From a checkpoint of a small transformer trained on Wikipedia.
Size: 14 layers, MLP 320 SwiGLU, 5.64M parameters.
Training: a variant of Muon for these matrices, 277M tokens.
Each number is 50 + 12 x the weight over its row's rms, rounded and kept within 0 to 99. Layers, rows and columns count from 0. The size before them is the row's rms in percent of the matrix's.

# layer 5 MLP gate, 320x160, rms 0.0935, rows 20-34, columns 0-159
098:41 57 48 57 39 48 65 56 47 53 44 50 42 70 46 44 40 51 57 49 36 26 58 40 61 21 71 40 51 63 57 36 45 49 78 69 54 51 50 52 52 47 59 45 43 47 47 58 57 33 50 43 43 60 58 49 60 56 45 69 62 57 60 53 48 41 49 47 61 38 54 57 44 58 40 69 79 56 59 63 32 37 48 47 53 51 51 44 71 62 43 71 63 42 58 33 55 57 60 46 55 36 71 47 40 63 74 62 50 53 61 33 62 69 50 45 40 71 61 27 63 44 58 53 50 38 22 69 75 49 48 44 57 50 36 34 65 37 52 68 30 42 32 38 59 52 41 76 70 47 57 27 55 32 45 41 72 46 45 75
108:63 52 22 45 41 48 54 35 53 60 51 61 50 41 33 37 40 32 48 56 55 51 57 43 46 52 38 47 60 63 16 43 60 54 20 42 27 48 57 40 48 40 55 62 63 46 42 26 63 45 63 46 52 47 68 39 57 34 36 43 50 35 48 51 40 47 53 50 54 64 60 49 57 63 36 46 47 22 36 58 54 49 43 38 58 53 37 47 32 51 51 26 59 28 38 53 29 42 70 51 75 33 51 59 49 76 36 50 35 56 44 61 54 38 56 27 59 54 40 39 50 40 67 38 62 60 44 40 44 57 28 65 38 33 44 44 46 41 53 62 60 24 56 37 41 28 36 45 52 63 31 46 55 46 51 64 56 51 21 62
100:63 56 76 60 56 43 65 33 49 57 63 40 41 43 48 63 49 69 49 51 41 54 76 41 85 39 59 60 52 40 43 60 50 50 48 46 35 57 68 42 36 52 43 49 58 60 45 52 44 47 51 40 61 48 67 65 62 31 49 45 54 42 41 57 50 33 76 62 63 64 58 29 29 46 48 56 44 55 74 33 50 49 57 37 48 66 45 51 71 37 59 38 63 53 39 56 51 37 85 52 64 71 59 52 38 49 42 73 39 72 39 34 37 51 65 54 80 41 31 52 52 49 55 42 41 38 29 52 46 41 56 57 45 55 49 47 28 50 47 47 25 35 41 55 60 41 49 79 54 48 62 51 56 50 49 62 27 49 36 46
097:61 50 42 67 51 51 51 42 48 42 46 71 59 47 56 39 49 67 55 59 42 46 49 51 31 41 61 51 51 47 55 42 45 65 35 51 61 34 51 54 40 58 51 59 46 57 51 69 39 48 50 55 51 30 40 53 47 41 40 45 28 22 55 60 32 56 58 38 46 55 56 54 65 44 46 49 56 46 52 29 28 61 36 44 19 42 50 65 57 59 55 74 85 42 35 61 46 44 63 33 45 30 57 58 44 42 45 52 46 65 36 46 68 73 59 52 50 55 46 46 60 34 24 47 63 65 58 63 30 34 76 69 59 25 56 57 55 37 44 58 67 45 41 33 31 43 55 44 31 65 43 52 75 51 76 50 34 64 56 35
105:66 33 47 52 54 55 60 51 31 58 45 42 74 70 71 53 68 50 64 59 68 41 52 67 43 45 84 63 59 38 33 35 33 53 50 47 51 29 46 21 38 47 73 31 44 50 63 83 24 57 40 47 52 31 51 50 55 50 51 50 79 53 34 56 58 46 55 48 30 56 51 54 60 44 43 50 51 52 61 67 47 53 37 42 53 44 44 25 56 42 29 50 58 52 52 61 44 33 57 49 57 40 67 52 34 67 39 47 66 54 57 46 72 52 58 46 56 43 40 43 67 66 61 34 48 46 58 45 49 38 73 58 47 47 37 63 64 40 43 39 69 48 52 50 48 56 48 50 39 59 17 53 56 56 31 52 46 54 33 57
089:69 56 41 48 57 34 59 41 49 80 26 57 63 51 44 66 49 49 52 74 41 48 43 35 70 34 49 65 33 75 61 37 35 43 58 58 50 40 52 43 59 39 52 40 70 42 63 54 43 47 52 32 56 52 48 86 46 48 54 43 58 50 16 39 42 64 49 58 46 50 76 48 48 62 29 46 58 31 61 38 56 51 53 44 29 43 44 57 63 76 59 21 40 56 34 37 40 48 54 64 63 42 71 39 19 59 14 48 42 49 60 57 60 43 65 49 45 44 46 55 47 47 47 35 61 54 43 61 47 54 33 45 41 65 43 69 52 50 51 51 52 33 58 60 65 45 37 55 60 47 46 42 60 56 45 59 52 50 57 48
107:45 40 39 46 62 36 57 56 52 55 44 67 47 38 61 50 58 72 41 53 75 32 48 52 45 19 68 53 68 42 59 60 74 72 34 41 48 71 45 36 34 47 43 48 41 56 56 59 46 68 67 55 71 46 62 30 62 43 72 48 62 47 58 23 45 47 44 54 36 40 44 59 40 42 48 49 51 76 32 30 43 59 59 49 47 48 44 53 46 66 37 57 41 38 41 55 44 72 34 41 38 65 66 57 61 43 47 42 54 49 46 52 42 37 33 60 53 68 57 40 54 33 53 49 37 43 26 32 43 51 66 51 36 31 59 38 48 52 63 43 54 57 43 26 49 31 40 85 43 65 39 67 52 54 34 54 38 48 43 49
091:29 60 53 79 37 73 51 57 43 50 47 39 58 54 62 59 51 39 63 40 56 32 40 30 57 49 76 41 73 60 42 63 49 70 46 44 68 35 37 34 41 61 50 41 54 47 57 69 57 48 54 51 46 74 63 80 49 52 54 54 39 56 59 35 54 42 27 50 45 34 52 47 63 59 33 67 59 47 83 61 56 41 32 52 59 38 37 43 41 45 42 26 48 57 47 28 40 45 39 50 44 62 42 26 56 46 39 40 54 55 56 60 55 50 54 40 58 37 58 29 37 49 41 48 63 78 53 48 40 33 45 62 60 55 37 44 58 46 70 65 31 58 57 45 43 74 41 48 22 48 66 58 50 55 46 43 49 43 64 44
095:67 32 64 48 44 60 49 59 46 58 42 45 54 50 55 35 56 47 51 50 31 23 62 67 46 44 32 34 53 35 39 65 59 64 71 66 54 43 47 39 36 50 67 61 36 40 14 55 57 39 46 69 37 28 41 64 63 56 50 56 50 53 59 52 39 69 52 55 65 45 63 46 56 47 66 37 47 63 78 48 45 33 53 38 62 43 46 40 37 57 67 41 61 45 50 72 40 56 66 32 49 44 58 43 44 61 31 58 45 36 46 48 60 53 46 81 60 53 35 76 56 58 40 44 52 38 55 76 80 46 61 63 50 48 61 49 57 52 60 62 49 42 36 49 58 50 36 61 63 56 53 80 51 43 54 73 47 44 53 34
106:43 31 53 73 55 41 57 49 58 56 49 45 45 55 60 64 54 54 69 50 74 45 36 84 38 39 43 65 51 55 45 38 42 60 37 68 40 44 61 28 44 61 39 53 66 51 54 54 46 55 47 61 47 38 74 32 60 40 57 54 38 40 45 37 62 50 56 61 57 40 47 48 45 20 37 55 64 69 53 64 25 52 32 58 57 19 53 26 68 57 72 69 52 56 65 69 48 43 46 41 41 57 53 41 45 43 49 49 40 51 38 28 51 41 68 51 48 56 47 39 40 62 37 56 47 56 43 51 56 32 60 66 54 30 40 72 58 41 57 47 47 44 45 40 52 47 64 73 42 25 50 60 40 63 33 62 58 70 28 52
101:74 44 58 37 39 20 78 55 56 69 54 66 50 43 49 42 57 52 53 64 63 57 64 56 51 64 40 44 49 31 47 43 50 72 33 54 69 63 50 48 28 62 43 47 37 48 53 55 66 54 41 61 62 65 43 37 55 74 57 63 50 49 46 33 55 64 53 57 36 56 42 39 35 07 59 45 47 45 50 53 35 46 51 36 63 31 44 56 23 56 13 54 61 53 36 57 50 46 51 52 52 47 65 49 75 57 43 52 27 41 55 43 38 50 45 66 50 54 46 47 59 41 52 47 46 54 48 58 31 20 52 55 48 46 53 55 28 47 57 56 54 53 48 38 43 18 55 56 39 49 46 35 45 35 35 53 54 25 47 47
106:39 33 61 45 57 63 60 54 34 79 45 53 55 52 59 43 50 39 20 54 30 53 49 40 43 46 52 59 49 33 30 77 51 59 63 71 71 50 36 45 52 47 46 55 68 52 38 63 49 46 41 48 46 23 46 50 53 66 76 44 44 78 30 44 53 51 32 55 64 39 41 54 56 51 49 47 59 53 51 39 58 34 55 57 54 63 63 61 50 65 42 50 44 63 54 87 58 38 62 55 66 75 66 62 58 78 34 44 42 36 56 48 58 46 38 56 30 74 54 48 52 54 30 38 51 58 46 52 45 45 56 51 36 67 54 45 57 64 37 51 41 69 40 45 72 31 46 58 57 48 72 37 62 41 45 50 66 51 65 51
103:50 49 43 66 55 49 46 54 69 49 45 42 53 57 52 68 77 56 37 54 61 56 43 42 57 32 66 33 59 35 48 79 46 58 43 65 54 69 42 38 36 45 45 52 43 54 67 55 45 63 58 54 67 38 23 47 63 46 45 52 54 58 25 45 68 72 25 34 41 34 57 39 46 40 71 50 45 60 30 50 60 41 64 31 49 49 49 60 47 59 55 65 53 50 46 68 52 43 72 40 47 60 43 55 82 56 64 50 43 64 29 57 35 54 69 55 32 38 66 58 40 48 54 79 55 52 48 54 60 31 58 53 32 34 43 44 66 40 66 48 74 51 57 51 57 48 30 42 68 55 25 40 44 39 54 37 51 55 49 65
102:58 57 66 69 50 55 49 60 43 62 45 50 55 56 31 48 53 51 62 62 31 31 70 54 60 29 56 66 52 39 70 31 45 50 71 71 43 69 31 60 55 54 40 29 49 52 54 54 55 45 60 78 59 48 59 75 43 53 57 65 24 39 58 35 50 49 55 51 54 51 47 59 63 38 49 45 60 56 34 54 59 51 37 55 69 60 44 57 45 58 54 42 69 29 26 58 53 30 63 55 56 48 58 44 73 53 38 63 47 54 45 39 38 67 34 76 36 59 59 50 67 31 52 51 40 51 44 61 45 37 38 71 63 34 50 40 66 66 68 26 41 49 51 55 43 63 54 55 35 46 50 71 38 52 67 36 50 38 59 33
101:26 43 69 45 84 64 48 70 44 43 38 42 54 46 43 47 57 60 58 43 54 50 53 48 60 44 54 50 59 58 46 44 48 49 59 52 46 58 66 54 54 51 24 46 66 43 58 67 63 18 45 44 54 78 51 27 53 38 43 60 73 27 69 69 39 62 62 39 60 65 52 55 74 59 63 43 63 38 35 53 46 60 37 37 68 61 45 41 57 41 36 44 56 53 59 57 45 28 79 43 74 41 85 63 51 60 51 58 54 49 56 48 51 44 46 56 76 67 42 64 53 41 56 51 67 57 31 49 63 68 49 42 43 60 37 54 60 50 61 56 36 50 45 63 45 42 40 58 53 64 54 62 55 57 49 39 69 33 40 47
# layer 5 MLP up, 320x160, rms 0.0941, rows 20-34, columns 0-159
098:72 34 42 62 57 51 49 53 42 62 59 57 51 56 52 35 40 59 56 35 61 59 52 63 68 34 41 36 64 28 19 62 70 52 42 53 46 39 57 58 37 34 47 80 59 42 43 37 47 44 49 28 23 55 78 46 49 45 28 36 39 38 44 46 52 52 51 44 51 42 50 31 60 71 53 57 52 51 38 67 51 52 64 53 39 41 55 33 59 57 35 64 38 44 48 49 49 51 72 51 42 50 43 72 59 70 58 70 38 22 42 68 42 28 67 45 43 33 43 58 31 44 61 67 56 63 35 66 57 37 45 49 38 67 47 48 38 56 50 57 44 54 45 60 57 58 49 59 57 70 43 54 49 70 33 38 45 50 25 51
120:51 59 51 47 78 28 53 45 37 63 36 55 55 70 78 53 56 43 59 26 59 50 48 29 43 46 41 60 44 65 52 58 58 45 65 36 62 50 34 43 76 40 63 35 61 40 33 59 46 28 65 48 31 65 53 57 47 62 54 62 64 73 65 45 50 44 42 44 34 45 68 57 42 69 53 64 38 42 61 70 41 36 76 57 50 36 61 67 45 67 26 39 52 49 79 64 55 71 44 49 44 63 62 39 40 20 48 48 67 62 68 45 47 52 52 46 46 50 50 68 47 52 44 74 39 44 35 61 65 62 50 55 37 58 37 44 50 41 45 52 52 50 41 49 57 36 35 57 59 61 60 54 49 36 41 60 51 44 62 63
094:59 40 29 74 51 61 58 39 29 55 54 34 61 44 22 62 52 56 56 45 50 47 50 35 51 57 40 58 45 53 32 63 28 65 58 48 62 55 39 67 64 54 54 69 46 46 52 50 53 57 54 49 65 30 52 60 62 54 56 60 37 83 41 68 59 53 55 34 39 61 51 47 32 26 49 89 74 68 46 60 46 39 27 60 42 77 66 51 56 51 36 52 47 34 64 46 59 70 61 38 38 64 43 37 60 38 40 48 42 59 43 43 60 63 52 38 61 45 52 59 45 58 61 63 48 45 54 68 46 56 65 64 45 48 38 44 57 58 23 28 68 60 42 52 35 63 50 54 39 48 38 47 58 31 37 50 48 65 51 45
092:72 52 51 45 52 55 43 59 54 46 65 76 41 54 45 64 27 52 54 44 48 59 52 38 61 32 47 34 53 65 72 60 44 49 53 57 46 53 44 50 37 50 57 51 39 47 52 68 49 45 17 43 51 61 56 49 59 62 41 76 38 68 38 39 56 44 34 57 55 27 63 50 46 41 45 61 27 34 48 45 77 66 64 59 50 62 46 50 64 47 59 51 63 75 18 33 43 46 34 47 48 71 46 60 48 72 45 34 50 57 72 58 56 45 48 44 48 44 52 52 54 61 37 52 45 61 23 47 53 63 59 62 63 59 42 37 60 58 39 38 75 62 69 44 19 54 46 70 63 55 52 20 56 55 49 53 45 61 60 45
106:46 52 62 58 44 59 55 44 37 32 61 42 47 53 64 50 71 64 56 52 56 57 39 44 41 31 53 78 51 57 71 53 10 56 23 54 54 41 60 45 46 68 48 58 37 51 43 75 59 45 64 46 48 60 41 59 71 59 53 53 68 66 33 45 47 46 50 64 46 35 61 57 59 41 41 15 51 62 50 74 54 33 37 41 58 37 47 45 59 36 43 44 52 50 51 40 55 36 65 34 65 58 52 41 30 43 42 30 37 48 56 46 53 61 61 48 53 58 38 43 71 56 62 41 48 56 55 55 38 28 65 73 53 37 46 56 64 42 60 56 57 37 70 52 50 34 72 43 41 64 23 41 40 50 40 70 48 67 41 61
095:54 31 44 40 37 39 37 63 64 56 37 56 54 58 52 84 67 64 54 55 47 56 40 56 43 57 69 37 42 26 33 52 42 51 56 51 28 38 56 46 49 52 16 71 64 71 32 75 71 47 47 46 74 55 44 28 44 30 53 42 51 67 44 45 51 50 46 64 42 43 32 63 47 55 54 56 61 36 59 52 50 54 51 42 36 64 50 59 55 36 38 28 52 39 52 38 45 44 21 36 42 54 30 37 34 52 58 47 33 46 56 32 47 59 53 57 60 37 67 53 33 53 56 53 53 57 55 42 27 54 45 54 64 47 54 63 50 46 40 48 51 43 34 22 35 55 48 45 61 32 53 43 53 38 58 77 27 52 60 62
112:66 48 45 42 72 34 64 46 49 61 27 47 65 45 60 42 50 39 76 60 23 53 49 62 62 36 63 39 42 50 51 78 52 56 57 55 46 56 57 50 49 43 57 63 60 35 67 58 45 46 64 59 53 56 36 34 62 61 49 43 63 58 37 62 37 54 31 58 40 51 54 57 70 38 46 50 38 42 54 65 57 38 66 29 44 51 34 64 58 48 29 33 70 30 53 36 37 53 55 59 59 49 40 48 20 60 64 48 43 60 48 61 43 53 67 62 51 44 56 52 41 52 69 67 51 64 49 46 50 64 62 62 53 60 41 52 33 72 47 65 57 65 56 52 57 47 38 31 31 16 71 57 69 45 37 30 58 30 45 39
105:52 47 31 55 62 47 61 41 64 77 61 43 39 42 58 42 43 56 43 56 44 44 40 45 45 60 41 47 62 49 42 33 48 67 57 47 54 42 37 29 38 66 59 60 34 40 81 53 36 44 53 50 36 72 50 67 56 68 61 49 43 69 55 41 54 31 71 49 45 50 62 52 70 40 24 45 40 43 82 50 52 53 45 55 44 58 35 51 51 63 49 35 64 40 52 45 27 40 47 62 65 40 81 52 25 58 49 39 57 53 72 55 74 47 48 44 57 72 52 56 33 54 58 47 39 58 49 60 29 46 54 45 61 69 46 45 57 49 78 42 49 43 31 37 61 51 50 68 22 60 43 63 32 46 63 59 45 66 52 53
099:74 42 46 52 60 40 46 64 54 63 33 46 57 47 29 55 63 56 76 67 40 36 42 56 38 53 29 32 27 72 66 76 69 37 63 24 27 49 57 43 34 67 54 56 34 52 68 53 52 46 31 56 38 49 84 45 24 49 54 34 44 33 66 52 53 36 40 54 54 27 63 46 26 50 45 41 44 53 67 59 50 45 50 41 25 41 47 25 54 63 50 52 32 57 37 40 56 51 57 61 46 52 51 45 51 63 60 69 45 36 41 48 50 50 78 44 55 57 47 39 55 52 58 43 57 60 49 64 60 58 46 45 59 54 27 37 39 45 51 62 60 39 61 43 54 56 62 39 56 47 56 49 54 49 42 55 52 37 69 42
115:48 63 72 54 71 50 49 55 46 64 46 36 29 58 53 31 71 61 37 60 60 52 44 35 42 53 60 23 47 27 53 64 59 20 67 57 50 53 49 46 49 49 48 46 42 45 48 55 57 76 70 37 50 39 27 54 70 51 75 54 52 39 54 54 63 66 41 59 51 46 50 45 26 57 70 53 39 48 36 50 49 38 56 36 49 44 42 70 46 56 29 47 63 51 39 62 43 60 59 64 49 45 44 57 59 72 53 60 59 66 43 54 35 53 31 33 36 37 45 49 41 51 44 54 53 28 36 42 35 42 58 24 51 67 51 55 62 67 58 65 47 70 65 55 59 37 40 64 75 47 54 40 64 30 66 39 44 34 63 63
115:34 57 58 62 46 27 43 71 59 61 46 50 32 57 42 45 55 43 57 38 70 51 56 54 49 37 48 15 42 38 46 31 67 55 52 45 50 59 41 51 27 66 46 66 63 53 32 54 36 58 61 43 59 39 50 42 39 55 61 39 31 38 51 27 62 72 29 75 54 36 43 66 40 47 52 46 60 40 45 57 35 53 61 47 68 37 65 55 29 47 33 48 55 36 53 50 34 41 43 38 45 60 53 40 38 37 74 51 35 39 33 57 59 44 46 67 46 59 59 48 37 46 45 56 49 46 51 60 38 23 59 48 40 49 66 48 30 45 27 60 73 71 49 26 33 43 56 36 59 45 56 72 53 43 49 65 52 43 64 35
110:46 62 47 57 43 68 30 42 14 26 65 46 57 40 40 47 46 74 50 52 41 49 37 16 55 57 51 40 54 55 53 71 65 49 16 45 27 56 34 52 54 56 60 44 26 50 51 51 59 58 27 84 46 42 41 68 42 39 53 46 23 50 35 67 65 51 58 47 48 54 49 50 61 43 40 49 43 46 56 55 61 54 66 49 54 47 47 42 35 69 52 76 68 47 45 53 48 62 40 48 71 61 40 30 56 41 58 30 40 50 60 54 67 64 54 54 52 36 47 71 69 35 65 55 39 60 57 59 65 68 42 49 52 43 47 54 51 46 41 39 43 45 53 67 48 51 58 42 40 57 22 54 38 42 48 61 58 65 44 52
105:41 46 38 36 51 41 65 60 47 52 53 44 52 56 57 61 67 50 80 26 29 44 68 50 65 46 43 40 80 58 36 58 52 36 53 34 41 68 57 46 51 41 36 69 62 59 44 49 57 64 48 45 48 43 35 50 63 30 42 40 47 54 35 37 50 70 41 71 49 53 55 38 63 47 85 32 45 45 44 36 27 29 52 39 59 42 52 46 42 50 44 58 46 64 37 55 57 34 75 26 49 51 56 44 47 59 68 46 62 57 53 46 12 54 42 67 52 34 44 38 57 37 52 60 44 57 41 63 55 54 53 51 37 64 36 39 36 53 39 66 64 50 63 70 46 49 42 51 60 56 66 61 66 39 74 48 43 34 33 46
102:52 72 34 65 50 53 66 61 39 46 56 49 68 61 38 65 69 52 43 72 55 65 40 51 40 82 36 46 64 56 31 52 40 37 63 40 61 56 54 40 40 27 80 53 59 80 47 63 40 53 33 40 55 41 50 51 46 44 41 51 69 39 69 46 52 35 52 54 50 12 58 33 52 53 55 43 55 58 56 35 55 47 62 52 53 29 30 50 45 59 42 55 66 74 53 45 62 60 55 19 63 56 61 59 38 56 36 28 55 60 57 43 57 47 58 37 33 41 53 54 56 70 56 65 51 61 44 45 58 50 34 68 52 44 41 58 44 50 52 40 42 68 57 70 65 51 58 49 49 44 52 46 55 36 31 65 27 49 59 41
100:73 44 42 64 48 42 53 43 64 51 40 37 65 66 68 64 45 51 41 55 62 38 40 52 51 57 70 36 47 55 45 51 44 53 50 44 50 30 53 53 58 51 46 46 66 60 44 45 59 51 45 71 39 48 41 50 63 42 24 29 37 37 36 44 71 46 46 69 73 60 64 33 68 51 47 68 40 88 53 41 40 57 49 33 57 43 34 60 69 66 59 55 53 59 47 52 57 64 64 63 68 49 47 52 45 55 30 28 46 49 39 30 35 49 68 68 51 43 46 69 61 38 61 41 41 19 60 62 72 37 47 54 49 43 46 46 49 53 53 45 71 63 40 66 39 53 32 60 60 57 49 54 46 68 63 53 68 73 36 57
# layer 5 MLP down (transposed), 320x160, rms 0.039, rows 20-33, columns 0-159
105:43 54 40 39 42 69 55 39 49 69 36 52 45 60 31 39 28 47 36 57 46 41 44 38 47 67 60 44 34 52 48 67 46 13 48 49 64 43 55 74 43 37 61 36 46 56 46 49 65 59 47 61 50 49 55 45 66 48 55 48 36 31 55 59 40 36 35 22 51 18 34 29 48 31 47 58 55 52 56 45 36 35 54 47 81 57 68 56 74 56 33 76 44 46 38 55 45 55 55 56 70 49 59 43 72 41 57 44 57 27 47 46 46 56 65 53 52 54 52 33 64 60 55 46 56 48 61 52 58 54 64 69 61 42 52 58 60 32 45 68 49 56 38 43 46 48 43 28 56 33 32 40 68 64 37 59 55 35 64 63
111:46 45 50 52 67 36 46 40 46 55 48 32 33 59 67 53 48 26 42 57 52 43 46 46 53 44 47 51 49 59 31 65 56 34 50 41 77 66 51 49 47 56 28 50 63 64 44 66 40 30 40 65 63 52 54 54 80 41 47 44 45 59 56 49 66 32 63 49 48 54 61 27 66 65 45 67 35 49 56 74 54 36 38 59 48 63 51 73 50 35 46 57 42 56 53 52 55 74 30 66 51 63 52 42 54 30 47 46 75 63 55 46 44 55 65 59 53 35 48 37 70 32 45 48 72 38 59 60 64 25 30 43 42 44 78 73 48 35 51 54 39 76 43 56 54 57 54 52 55 50 69 61 29 51 39 48 50 42 55 32
101:48 48 36 48 60 41 29 62 27 45 59 31 52 41 54 58 61 44 61 58 50 49 24 69 34 43 39 54 51 21 57 72 57 41 58 59 56 35 57 56 66 50 29 63 52 28 63 49 40 52 44 51 34 57 55 45 34 65 63 54 39 42 49 35 51 74 56 50 59 46 48 50 53 43 45 41 70 55 46 61 55 70 42 42 55 33 65 62 37 51 47 58 58 51 38 56 39 45 36 61 44 33 43 55 80 55 63 39 53 45 23 57 42 47 39 46 42 42 41 58 52 49 74 41 53 24 58 44 73 47 45 40 48 62 69 55 49 49 43 85 46 40 65 71 49 47 56 44 46 45 82 55 36 51 58 61 43 71 32 31
097:55 57 61 45 42 43 37 35 57 80 23 33 62 45 48 64 48 18 62 49 53 60 48 57 73 44 54 60 35 43 17 32 64 27 57 46 41 40 53 30 64 65 45 42 65 49 49 46 48 71 60 66 48 51 83 34 63 51 48 47 52 64 47 55 45 59 59 63 55 50 63 48 34 74 39 39 61 60 28 58 52 24 62 50 67 67 67 29 50 48 55 37 43 59 52 49 51 49 34 32 67 61 42 24 61 61 45 48 52 35 65 34 55 50 51 49 50 59 46 63 19 59 61 41 38 60 50 44 52 63 45 57 41 41 46 36 65 43 64 68 41 55 61 41 51 58 40 51 52 56 43 46 48 49 47 57 49 46 38 42
102:65 49 31 61 50 54 47 57 45 33 37 39 45 53 43 49 39 54 74 27 50 36 49 52 41 65 56 79 55 26 57 39 71 18 66 46 53 28 75 47 60 56 46 24 53 40 64 62 39 56 51 65 37 50 42 55 48 37 62 48 43 36 48 21 49 43 46 46 45 43 50 42 73 51 51 49 60 55 53 34 70 62 56 53 36 45 61 30 47 42 46 38 47 46 61 30 51 49 44 61 65 46 66 55 59 67 62 35 63 56 87 43 35 38 42 33 30 44 46 50 30 49 43 54 48 38 53 42 32 53 53 47 52 49 39 46 26 63 62 45 26 60 61 53 55 45 41 40 40 40 56 29 45 51 50 62 55 45 46 66
091:56 53 53 52 59 49 36 66 71 53 45 47 60 25 40 30 64 35 49 54 64 47 65 54 47 33 76 52 48 59 45 69 71 62 46 39 36 48 65 51 43 38 69 42 58 51 21 41 46 58 36 37 30 40 63 65 46 69 43 63 57 32 55 59 39 62 35 63 60 52 60 43 47 49 50 54 42 58 64 55 59 58 34 48 51 62 57 55 63 54 55 45 58 72 59 45 50 31 44 48 53 52 55 46 45 67 49 63 55 64 76 68 48 56 64 65 69 58 34 57 49 36 56 63 79 44 44 47 55 48 48 59 23 68 39 54 61 36 46 87 48 52 57 66 57 55 44 56 44 86 54 55 63 57 54 46 50 53 71 36
109:66 52 60 46 36 65 47 32 32 25 51 44 62 50 58 48 29 39 57 51 38 61 63 51 59 42 47 62 37 58 40 31 48 14 53 26 66 45 37 52 42 45 41 54 58 56 44 70 63 37 54 65 28 65 45 59 48 26 48 56 43 43 58 55 62 41 24 62 52 28 70 45 55 65 52 55 46 43 61 53 56 34 54 63 41 61 42 34 58 33 47 44 54 45 61 45 40 38 62 43 75 37 46 62 49 35 50 52 72 63 70 51 54 56 60 35 44 39 36 41 65 54 32 29 57 62 79 32 61 42 45 51 69 64 63 57 59 35 47 31 50 33 55 47 36 31 54 40 37 55 39 45 57 42 45 63 58 64 52 41
092:47 72 76 55 43 50 61 43 59 60 60 53 55 53 93 57 44 56 57 56 70 54 46 69 47 41 48 49 44 51 52 53 55 38 56 59 40 55 62 49 41 51 76 48 59 66 38 50 54 52 49 34 41 63 46 35 53 49 69 32 61 25 57 83 41 39 33 37 59 64 47 51 52 69 53 32 37 62 41 50 48 61 58 63 61 62 42 20 57 49 43 29 64 36 41 47 36 57 46 51 45 36 59 52 40 48 49 56 35 66 51 32 43 51 38 63 40 67 47 57 47 47 47 49 57 14 68 39 66 73 50 36 43 49 75 60 41 40 49 48 45 53 51 48 47 59 60 31 62 54 31 37 58 63 69 59 55 69 53 54
101:60 61 55 52 64 46 56 64 63 63 43 54 52 53 64 45 37 61 62 49 37 44 62 45 41 52 40 56 52 68 65 38 50 54 42 21 46 46 62 49 50 54 45 48 32 50 51 52 47 29 30 62 58 44 53 24 35 39 64 42 39 38 73 56 31 50 27 42 69 27 57 58 41 55 29 33 85 53 63 75 62 48 51 51 67 41 43 54 57 63 67 46 32 38 43 51 51 53 48 56 55 49 52 51 27 64 65 38 66 44 47 46 68 38 76 61 57 51 64 61 48 42 35 39 56 59 48 57 60 54 74 39 61 49 39 45 44 47 62 64 53 43 86 46 63 34 45 52 59 65 42 25 46 54 31 45 45 66 45 55
104:64 37 48 54 54 55 56 54 61 40 55 31 48 45 47 47 46 45 26 67 45 45 67 44 52 53 23 15 56 65 61 47 52 66 45 54 70 43 64 48 59 64 66 30 59 43 36 49 56 39 54 46 60 70 50 44 30 51 69 54 54 62 47 75 57 58 39 54 38 63 42 51 28 74 48 60 39 59 53 47 47 45 24 61 38 56 56 40 46 45 32 49 52 50 52 51 58 53 48 43 60 39 43 35 42 46 48 41 50 44 57 51 54 51 41 68 29 45 54 47 67 64 50 40 34 82 84 52 54 43 33 55 41 58 43 30 76 75 35 51 58 58 60 56 64 66 59 48 55 50 47 71 23 64 58 64 33 63 49 39
109:66 63 46 59 50 51 51 38 43 58 32 61 57 44 39 47 62 54 34 41 41 40 58 34 54 68 73 47 51 72 75 62 40 44 56 75 63 55 47 57 55 47 57 57 51 67 30 54 35 60 42 49 37 63 38 63 47 68 35 52 51 57 70 52 59 43 45 61 57 75 47 26 54 64 61 48 36 64 50 42 42 54 43 46 56 66 20 39 77 29 44 61 52 56 48 46 56 44 57 46 60 42 72 43 49 60 51 50 64 56 52 51 47 49 56 44 33 20 56 55 58 29 36 34 59 54 23 47 63 54 31 36 64 50 51 50 38 53 42 26 79 67 66 37 44 55 46 57 60 54 33 64 71 67 61 41 53 52 40 48
108:64 38 29 65 69 39 47 49 50 55 26 44 52 47 49 62 38 63 49 44 69 42 47 25 24 58 47 61 57 43 23 52 35 48 54 49 83 58 44 65 48 59 59 57 51 45 55 45 48 55 35 51 52 48 44 46 46 55 56 74 46 49 54 31 70 56 38 49 29 36 33 50 51 49 41 41 37 50 52 37 56 45 36 15 47 45 47 67 53 43 55 52 41 70 62 82 53 65 45 55 17 80 50 40 56 64 46 41 44 44 49 45 37 52 45 43 40 59 45 33 35 58 64 58 56 65 42 34 56 47 40 39 59 35 42 36 37 62 58 55 26 69 33 37 60 32 46 51 57 46 53 39 54 57 67 52 42 44 60 60
099:37 43 66 55 48 55 48 52 50 50 71 63 24 38 58 47 67 76 50 51 58 62 56 58 67 51 62 41 36 43 45 56 73 45 35 62 64 51 49 44 43 67 43 53 38 63 54 45 46 53 49 57 47 58 47 37 58 58 54 35 63 44 57 51 40 51 26 51 30 30 55 55 63 48 67 15 45 67 52 75 41 49 57 47 44 46 51 56 51 54 63 19 31 57 50 59 44 67 53 63 56 56 46 56 60 42 65 59 31 43 55 46 41 60 59 21 46 54 36 51 52 44 60 79 48 49 38 56 43 41 32 52 47 50 34 74 57 32 42 45 69 79 43 51 61 42 21 50 71 51 46 32 39 63 52 40 69 49 43 66
102:54 62 71 55 34 50 63 57 61 35 34 41 57 46 43 46 32 49 78 32 28 38 47 27 45 38 48 63 34 58 74 48 61 46 46 39 53 37 66 61 29 41 46 56 37 51 59 47 56 48 55 46 59 40 53 46 53 45 72 42 46 35 25 56 71 50 51 40 44 54 38 68 33 25 58 57 41 57 38 59 52 41 63 36 35 39 45 69 53 58 48 81 50 37 71 67 41 54 44 27 44 39 16 68 54 40 59 58 63 53 42 49 42 33 62 57 61 62 39 56 66 27 45 36 55 44 59 44 63 56 74 35 42 49 63 39 57 37 72 37 45 54 48 61 45 48 49 46 37 45 59 51 51 50 50 68 38 49 58 55